config.toml
n_layer = 18
d_model = 256
n_head = 8
n_kv_head = 1
head_dim = 32
d_mlp = 896
vocab_size = 4231
activation = "squared_relu"
norm = "rmsnorm"
norm_place = "pre"
norm_eps = 1e-05
positions = "rope"
rope_base = 10000.0
rope_fraction = 1.0
qk_norm = false
attn_scale = 0.177
bias = "none"
tie_embeddings = false
parallel_block = false
init = "normal"
init_std_qkv = 0.0493
init_std_o = 0.0
init_std_up = 0.0493
init_std_down = 0.0
optimizer = "soap_variant"
lr = 0.0043
lr_mult_qkv = 0.4
beta1 = 0.95
beta2 = 0.95
lr_head = 0.0123
grad_clip = 1.0
warmup_steps = 200
schedule = "wsd"
decay_fraction = 0.468
decay_shape = "linear"
final_lr_fraction = 0.0
batch_tokens = 262144
seq_len = 256
doc_mask = true
train_tokens = 815000000
steps = 3109
dataset = "wikipedia_en"
Each number is 128 + 32 x the weight over its row's rms, rounded and kept within 0 to 255. Layers, rows and columns count from 0. Numbers have three digits each. The size before them is the row's rms in percent of the matrix's.

# layer 6 attention query, 256x256, rms 0.0617, rows 29-31,61-63,93-95,125-127,157-159,189-191,221-223,252-255, columns 64-127
119:123140118091180127123133094056165161122107116103093076129198119068135160110199116059180119132134096112173137148123143102096101048045136138140156100170079119129149094204152097175047122090173204
114:149119109082074144167145143146103141104119147154113133141121164154143153114132075132224124109122132156158168134035122091141131094157113106155134113085094053162168106177112103109176136103049127
113:151132138083145111149116109116139112103096170093100128153113167158093161082105080129105176118123105132115112136121146141103063110107081126125126156123111116122133120082119125126141169121145090
107:132122144104154108152115130219132148130109092147146179138149148071144150117050195139127106104152056119118124102131116173095228145088161137110113116109184136172159041100126136150143147093163081
107:105098115034081116123148125117151147137152206121150103130147081101135129165124109152157140088115071104091158198165083163131160108108186119096101104185142144155029164100116121129110097169094139
098:096168131113063104140087103114150162154113089136070157134109146137108100118142164144148178117128134151151078132091136184140167170122146090153101151119135095157119133153154126087080095109153104
110:115151130087088118129169144130108166167130118146108208124206087159102100124136109092140103130141132127161097186102109158156104129124082111112146130142130129171159143175098093099163115128152121
108:116141111133089163106147126128087178122138155146097093139146099093184096115104111177166182118134174147158079137160144099111146139135073144087135114129115033144120173096144111138161023127127132
109:124117148151092087149189119094117198086152151081121119164113157133190105154092119144099124115075159131181107090165133091121096072070113137151094090111115071085132087073129100135138135101122156
093:069188159120114166110192150133152119169085126126134099145147123160151164125118184074141187146098163099134097080113099193116103119131163098097114141152068062149112080120125115118115156133109063
088:131144131118117121164194057123137191152150102129182072079089112135146117087186150130181150150095097076144112147117112105124117173121118127105109153115140174118102150139110142138114095180112134
095:178163101091127139153111147150087101162173140104097140110141099148142144099189161150139179097091139182101122093169082150160014123200154097083088142109142091084150125117143151136100098144104066
104:115097154165084146201057132148093128095136070153123098148122124140072173141164152144169120086122165132120137103141149104154184126054198094114115122154113094151134098109163081112077104117129102
098:074084139112162126148130062125128154118129161059140175125145148164110154135101123111113084224078106167091094145120178129119100112158043074120069123161196141103089124108124131096108131169155112
098:155105150178093181174076127129215122118053134150074174072127169151169186116105127175095109139132096105158059175119089134123187165092129163139120155154194137075114142162129150111101080113187180
102:106155144129139131098120085093101213058118114119102120109172150118104111125142139106158140116129115072154146103195091125111133146157135125154121129169142190127177163138150097145117146139130107
103:122136120202194108168168130085170146149058122107108145060160131105100025080120108145202069099070135096134133149127130106137163162187198168112103132152112170114144084113156125106145165166149144
101:075100172141155101093096089170131123104101140176079113102190113132071116142126111141093175067019073158103157106121139133107219144116142140122200135137135104135088108153166167096128111152177173
119:118118120103167093155081149127202185077092121148102148153175129140149137141165137121083145122117108148078121091141104089138105089071125100157120105110131100131095139122121151085105163187108065
116:113124105150143132158127080137097145088138180127154117110114090164086172095102155192109157035179098125111111171105124112103118171157093109123159129144149124086086132102113135113145132105157107
125:165159126141139148082115173098173085068154070097202136134110148125121161153126121123132159140157168140069079151128118132097128168115097231150162160162127148096109097184105116095112111097058092
107:118156166096108153122110099192068113151255104158156144214131103157151118143150111081119125126107126137159120179113102141109097094160172160141127129178199079121095156130115161112156136108155143
091:097154156120102237119130124114080114206133107151181174098102145103134121160140175112111149146120167058159107108118087139136167141090104152176133104107147091191089102124138148115118113104141105
103:144116047124116139145185074134076090144119148157111120164087076139130113096139130165154140078109091140128046080096150094095150104157108150051113126158158093069075168176116132109125105126134144
091:151161151162139205176062161102062103081130069122085156082133149180160134201149116172116089158121135153127176138086090100127166111123137065146133138106129109096156148131100086146104115127137153
# layer 6 attention key, 32x256, rms 0.0597, rows 28-31, columns 64-127
099:179169112177148114085157089153077132097155118169130151202142136084140117118135161124174143106161154114131146167088084100084158117091150136120120176130154125085134126140098124129125104114139129
105:147103144135134144141139163114123142107152105114126176126153138145072136193141139066214124146108129111121116124126119098100105186089106125163163115181169127171112141154153096145140181172126167
100:104137140169207123130166165095099181147149090160125213132152104204142196163112094137119098100092159141162122095081112149127135113170176117062052086145160130149136147115187137145091104143182128
102:118128166137113128097126094053158092146093103135084079148105123112114067125100121146176131138168114184142118147132103102119075111120119095126121093109162147154075145097118110124215155140117159
# layer 6 attention value, 32x256, rms 0.0536, rows 0-7, columns 64-127
097:125168140106107088139112091146138119089092111127113106119103088145094089119132116116151155142126108201136081157046092117103135065148123181194161095165133144142130148130132131118176181125116113
095:145107125183138147185145143098109117109102179143188106157185167163150128145152117130149171157077052117085164103107116080134156088144133146073102109065153154162119117112135081075110084109110088
093:107081140123159124114121163130129138158172181182094143130099113155138125102163169118119169197185153093138129099101182114130132152142199141075098154132106139140079133110064119055092105144116096
100:054139076139175077095166157061144116151127089130120163089140133144120129071097131144118147145128149128083183092113115125141131142186141144157101139091140115169091148144085170143157102166113118
100:116165184122127127151129178144110143122172227141154150145205163126101173079065230079128129166131143126160140168149137129149106105106122147121102136131160106117192154148122151160110152126117104
096:077145124154054107099130177081106121107127131134135110086172101133054123141183099163092075167122129078051129070133128165156139131101125128190131151141123148091099113143152149148158130122125153
100:162098089130136174159126111164102154115096116111073142134141138133158098130098177160151165132095074150221128166169087081140091102123100161148119132188176100191131128152182113102132116131101137
102:166116129150079145115075183128139141141080148157113104204145152123084116155112173086109112148137090144142096153103057140115201123123153188117155069141098137102163147159112151131122164097129157
# layer 6 attention output (transposed), 256x256, rms 0.142, rows 0-7,32-39,64-71,96-103,128-135,160-167,192-199,224-230, columns 64-127
112:176128100096120081098099109091125083130174197049074079136120180150143114144109144166119153132116128114079102139077169107167179111148062131076142150097126113138163151158123120140139113143144098
107:148104090123115153162131129126110173099080090106121101130149154123172120098151093079117116139165165135132148077116132156124140152133114126125099143138137143171132100076077128165175084095122122
101:109080093123129084096105145173201113137169120083083088103145129097106101078123146157138174126149105093123150097101061155110114102132146136133113133104084126129126083139120039066116190165093110
114:088142178152089162184083158146106182110154090016138054144132055185133136099128127138168191155132063123122103172127076184140154122154101162106143174087159132151133172142144128139129137179107106
107:102102124137181163145122102081146174158083153115157153229131150159160103087118142084076092103102121180129150101130119120144117108143109107108096148112114130118066165154128162182122170154093091
096:145079106089144166112150113093179125130116112169153109129171071140130143085124109065054168120103133173104136131146172135157152105144189099132123154196094122140114136061089167137105181084158105
103:110145176083101183145093114097081171153135090058225136141110125106143139131139135133075142132145159103146131121151142091191134117095116155067148115094118166172104112119115171120126076135120146
102:135151152081200130118138182143120085127107161136127129072157137109127114167133166134143058120104140125166051070149128145197167125147152135075137087124071170136145104094145108112146098122205149
108:167151117095116193092131153120083133152058108125131139136085154133098103142154111115117098129152121156137119092123170139118089170141182157137109151133167157124104112099113136068109093115112183
103:133169171132151072136108129064093205156171098117125176148111149168092141059102139096156170069098111148120109172164101102169090151171120091120120099135086095100121091122153180123170117095102171
100:089150151106088127173161177124114158103061121167155161147105121143143121110203094130142068141124120162128139112173101095116151164109136082195121121166068147148167160089147136157154103137097155
101:116108106122078132154043086169122099151104153134152138120055158142118122093104122115174110067192161145114113110142117177074139051085110021067094138145121122085126121137158069070119169159093166
108:161123125149081122101136132122158034147095138096127132148154120108122102161128131178159128162184136143165097153169144111139125175101144196126123092084152131107144089086076156117168160148158166
111:136109163131135137152111160194078165160103118176122110167132104050157084091129137070156107180117119140140151143122082057148133106132134087087072089152127107181133099104097142119134095182117114
103:098152180148111110196119110110150114125134183144159107168141137128123156110110127096165139138131151136107090129147106129101172103094189145147110134113067083102130142063175129114177132133201117
108:108125093163144135062149075153154091091197124084097143120122168066143115092138148119154162130088101141102158096109157143176117142132064176142060132162139095137135153122150087130157099118150169
102:080116187088140156125126077124163130109109133137183144096123102177125102206123108132090167118128152121064191125117074176123141130159122123147187170174183093161117070126154127125097195083179205
093:143179124149146086203126138122066139091180171151167146146154109177127085192111086105107152157176094092105132160097122118127114101107140166131066107129133104091102109117120113120114172036109110
096:100127132150102135121149123076132094158204106161090093117144148170183120133105160118138137146177075131157123127063094128175136131140102145143110102105142131086111104117140103089122139132219134
106:197142110150110118114127113143124079128111120154155084140140097072127136127143144197110114108093111098110087128093202146162178102130107123133133099140114094130077168149148150148129098110161132
115:153127113113150138164166115183078142152112196188146101171115122165141097127123127112106180136063142136147152139136134115135112084142134111074154106128145159155113195188148179112150138124158109
087:170130065087123079128124090067118130096122075121105153132095125119079131135176098199114185130119101099166148083106120131129168190098142170104118165155168157159129181086094120133103154152162108
106:151121088143141108067141099064086145121064164114109156171205180129138122087106120084058120133149088115150140158137196110146110096106143063218106131161125143104111100106133128117132178124079060
108:081141143164114131190111167101140064128136071121184124096133117169112081124132123103089154058166097176155160147130129158118064124179149142141131155143082164123174156122105090145108188112123098
096:170116061154150078138119125170113118123101099116151083130153085141109154129091174073127164127092179183153137184109128147101094136093157111176084113100137151115117074107170137162091154135109159
091:150082111121140151126081133134137126106159147173199131153128084091122128130112135167116157116103127159136112066158088141127211139130116099099136081116151181137068102090178111158111159126135181
109:099147081122131068126139132095073140221098146199113106175097089113143152121126118118128195134114130114141116157102168084157151101066091145127177157102107151181092116167071130146089124106135113
095:149169141146178078140101115129097106122147132125120138069159154068151098121143115093082183142110088091122174130108082072135117177120110114187182154130172136109113123106077210099108132107178077
090:187081126144118086071058132080158113096170118112089138122161095146106123107144165098164152112179082111114127131130107118139055141075076124115137153103072128119173140146159126126080117133121175
098:051119150162159102115230141097170113152087121105122112108152143123133135101143118119178146132152137114119113151154094162139130097102098131147199154184170162118081147150135077096161153130134110
095:154128069111099146144129152126155083208127123124109147125092094160160126117114152103177151181094135105161120142151138201105082165140107137131108092140124160180098115131097169200075145173140184
093:149122156113146107102135152180167175117123083095134094127106117089115138167155125147112142151133166087178136179166094137063113177084169075091177172166107101105164145112160133172077124187138156
097:148178183130134161171053148087081167123170163125161105099108091127144086134153165105144118104154164131157142123110124115121151108140117141144179106163124190052142143116129124161137153152119099
099:091154125148128077139179110133159118105152090121160105134076192142180138172097054109107162113144138101128129115135135141156084124105087116087108183069167104141172111181100073098156117132151085
098:131098139132125112116087109164092051072191148141124166127081143158164111166129111148143135130112163097058124085100142156134135089171161141080044120181173107124119165133105144017126104148123098
087:184094078104117098098143108111205121068122145084078161126152122118102095109162147171096099118050145058173084143092141116124155130086130112166088173093123193108084128092084172113145144129084079
096:125116073109113143147132089080110119068197093170155149137120160104169125170142144122092125134109138119158165128099162164108157091113077098201080194122198110099153152156110096085141133111167152
097:135093162124115133130105086171102094143106141223140098144135143102158140129156153081143128086154127159151140134103197132179085069119127135150162134128063101160170163078082104124163094104101132
100:175089131094126171080111174139111147121143105106129156101130099110123117085096172131143142206138107111104123104122136122159171160052178084169121146166128063133129108161142126102127117119110112
103:143095088167164169137109104187125066109147103125159161135113146137119138067114139167137128179124102178145106098117138131093116168123154102063125075060131162159103066119124101122078080129097164
095:170099102142123117129153140100136150188140136135092136157112096107145157071182152078085149118154077107151072158102168099182068184109102166103138115098099164117074076128200092110159078134093111
090:100171185116134127091089129136129138156159100134127144131164140096091126144143201075144136096176093158114099118128081145157116143144136171149168146147141142084150171133143086144074107141113050
105:108146139168127164121103112072146170119135090041201061167112120143092134133116149168149139135128124160121079136167154159124121144151107158136134099102121112136139119126163135137078098064145169
097:125124129094075119133168143140123140101179119139121134115140158138110141142131112129113122128131153190185158131179193137110083135118114144155148102121176107131166052162195143085191133122052178
097:137146052155133144126160136163138139189138123133119138133150118117104158131146104110177080106131082119103134050109161089046126091113126112134118123173136128127113179151127125117129135138063074
104:119096134136125203164140092144110109100146161148146185088145125117089133184085171044126133134123104154106112173154090124087142148108213209079108152074146096110155082135115154083143102151083113
103:072137098117151144084084137112045151106130117096170172113087133198186178183158134110140128132163122118136132158068111105131112136133139107090160093122162147092157164185122138138147121168120107
096:135159132134139101134170157080149216137170143104179204154184097154109146151157175151078160110169153148119112099159130087083209143122114148188108141127152107208043077122029176116112097129094139
105:184128094157071121129171146156078101102111080111134125139137157083094128131150163192122091133142163122145152112177085160147150134157087126149078108130112102173149117166093174158105112144107145
105:144123161114098161091161190146102099133142181066157169141104178109115094104122157101189166133149177146147128111117152128107070140146116144124134141131141072195138104125120194145142109177075149
112:127149149110160115110117102114113148128079127117070160072136122122118112137070135104125185135137139084145141121092153159098071130122115149151197123123144102140134152132198148146120136124123154
111:148114157156193140146120120084161181106110128122124141134142111143167147189089140110154047165120108120121122112166145146090136088138111152144107129111068131127117160172163131124113107070115134
096:099167129164159120120084096057143107145136130160128086131125044097101070109126131108063103143205076153070158142077167119190157066113163078094145114136124153166088100143120108146134129172195097
106:115160124109111094062098131099143090079087148090114138148106143188146232152130104132173119102044110111097090180139141164127138154151208122136101122102090035077090038112151190150119123108114131
105:212095226104088052123154086127176141088101145091128142105153090110103066141147178151153168105087150106147143104123086153140157135130098152132193119104148137184133142165080119119111148155110138
106:084128084091100180159142152153181116163069140101089064074128124167178170185091052132126112147086087166108145133098153116102124098127162062158138156115144097160154146145179162139121142208116071
093:077130230141154122125182100102158167120168146142149133182142126146147158127148113119177130132149177108133116133155190097128121121094118073081131140115167079125146198124056107126125110082188159
088:110077109114186113113132138127138076195063127145046109090112113089121166124129109169124114138139114140133169134159174105075130140172174168151104168139084130077175184166177109157129157155205154
092:140142162118061158145107101147079085109105123135177106121154101114099131141107091024120099085161149122131121138129165075130130160114099152145136103088176139095104055162185159170167143145118082
081:102104095099106118073173130061155100168120084180096120154114165153157150168151113112136188089141139157065115103143130102114057108106087143096190116127109139136146141137124161078123130112165185
094:096097147103128108139101184110094131119126075129159120070063105175146122160127083132112164163117157138111069110145119171109126181106174106124131151089070129142113043162094097155145092119125124
093:192156139126072121161064102165148176132167151120114118152107140127136094141100105155062192092164151117093140078139181092146077124184005123105123104137100125120183150173231161143123102138138161
096:108158152146150155124189130126160112111149119189091122133153155122095126156139103184129034080130135194132138133103142173115110129175116125099130151094147111112124171107104053089146143064088155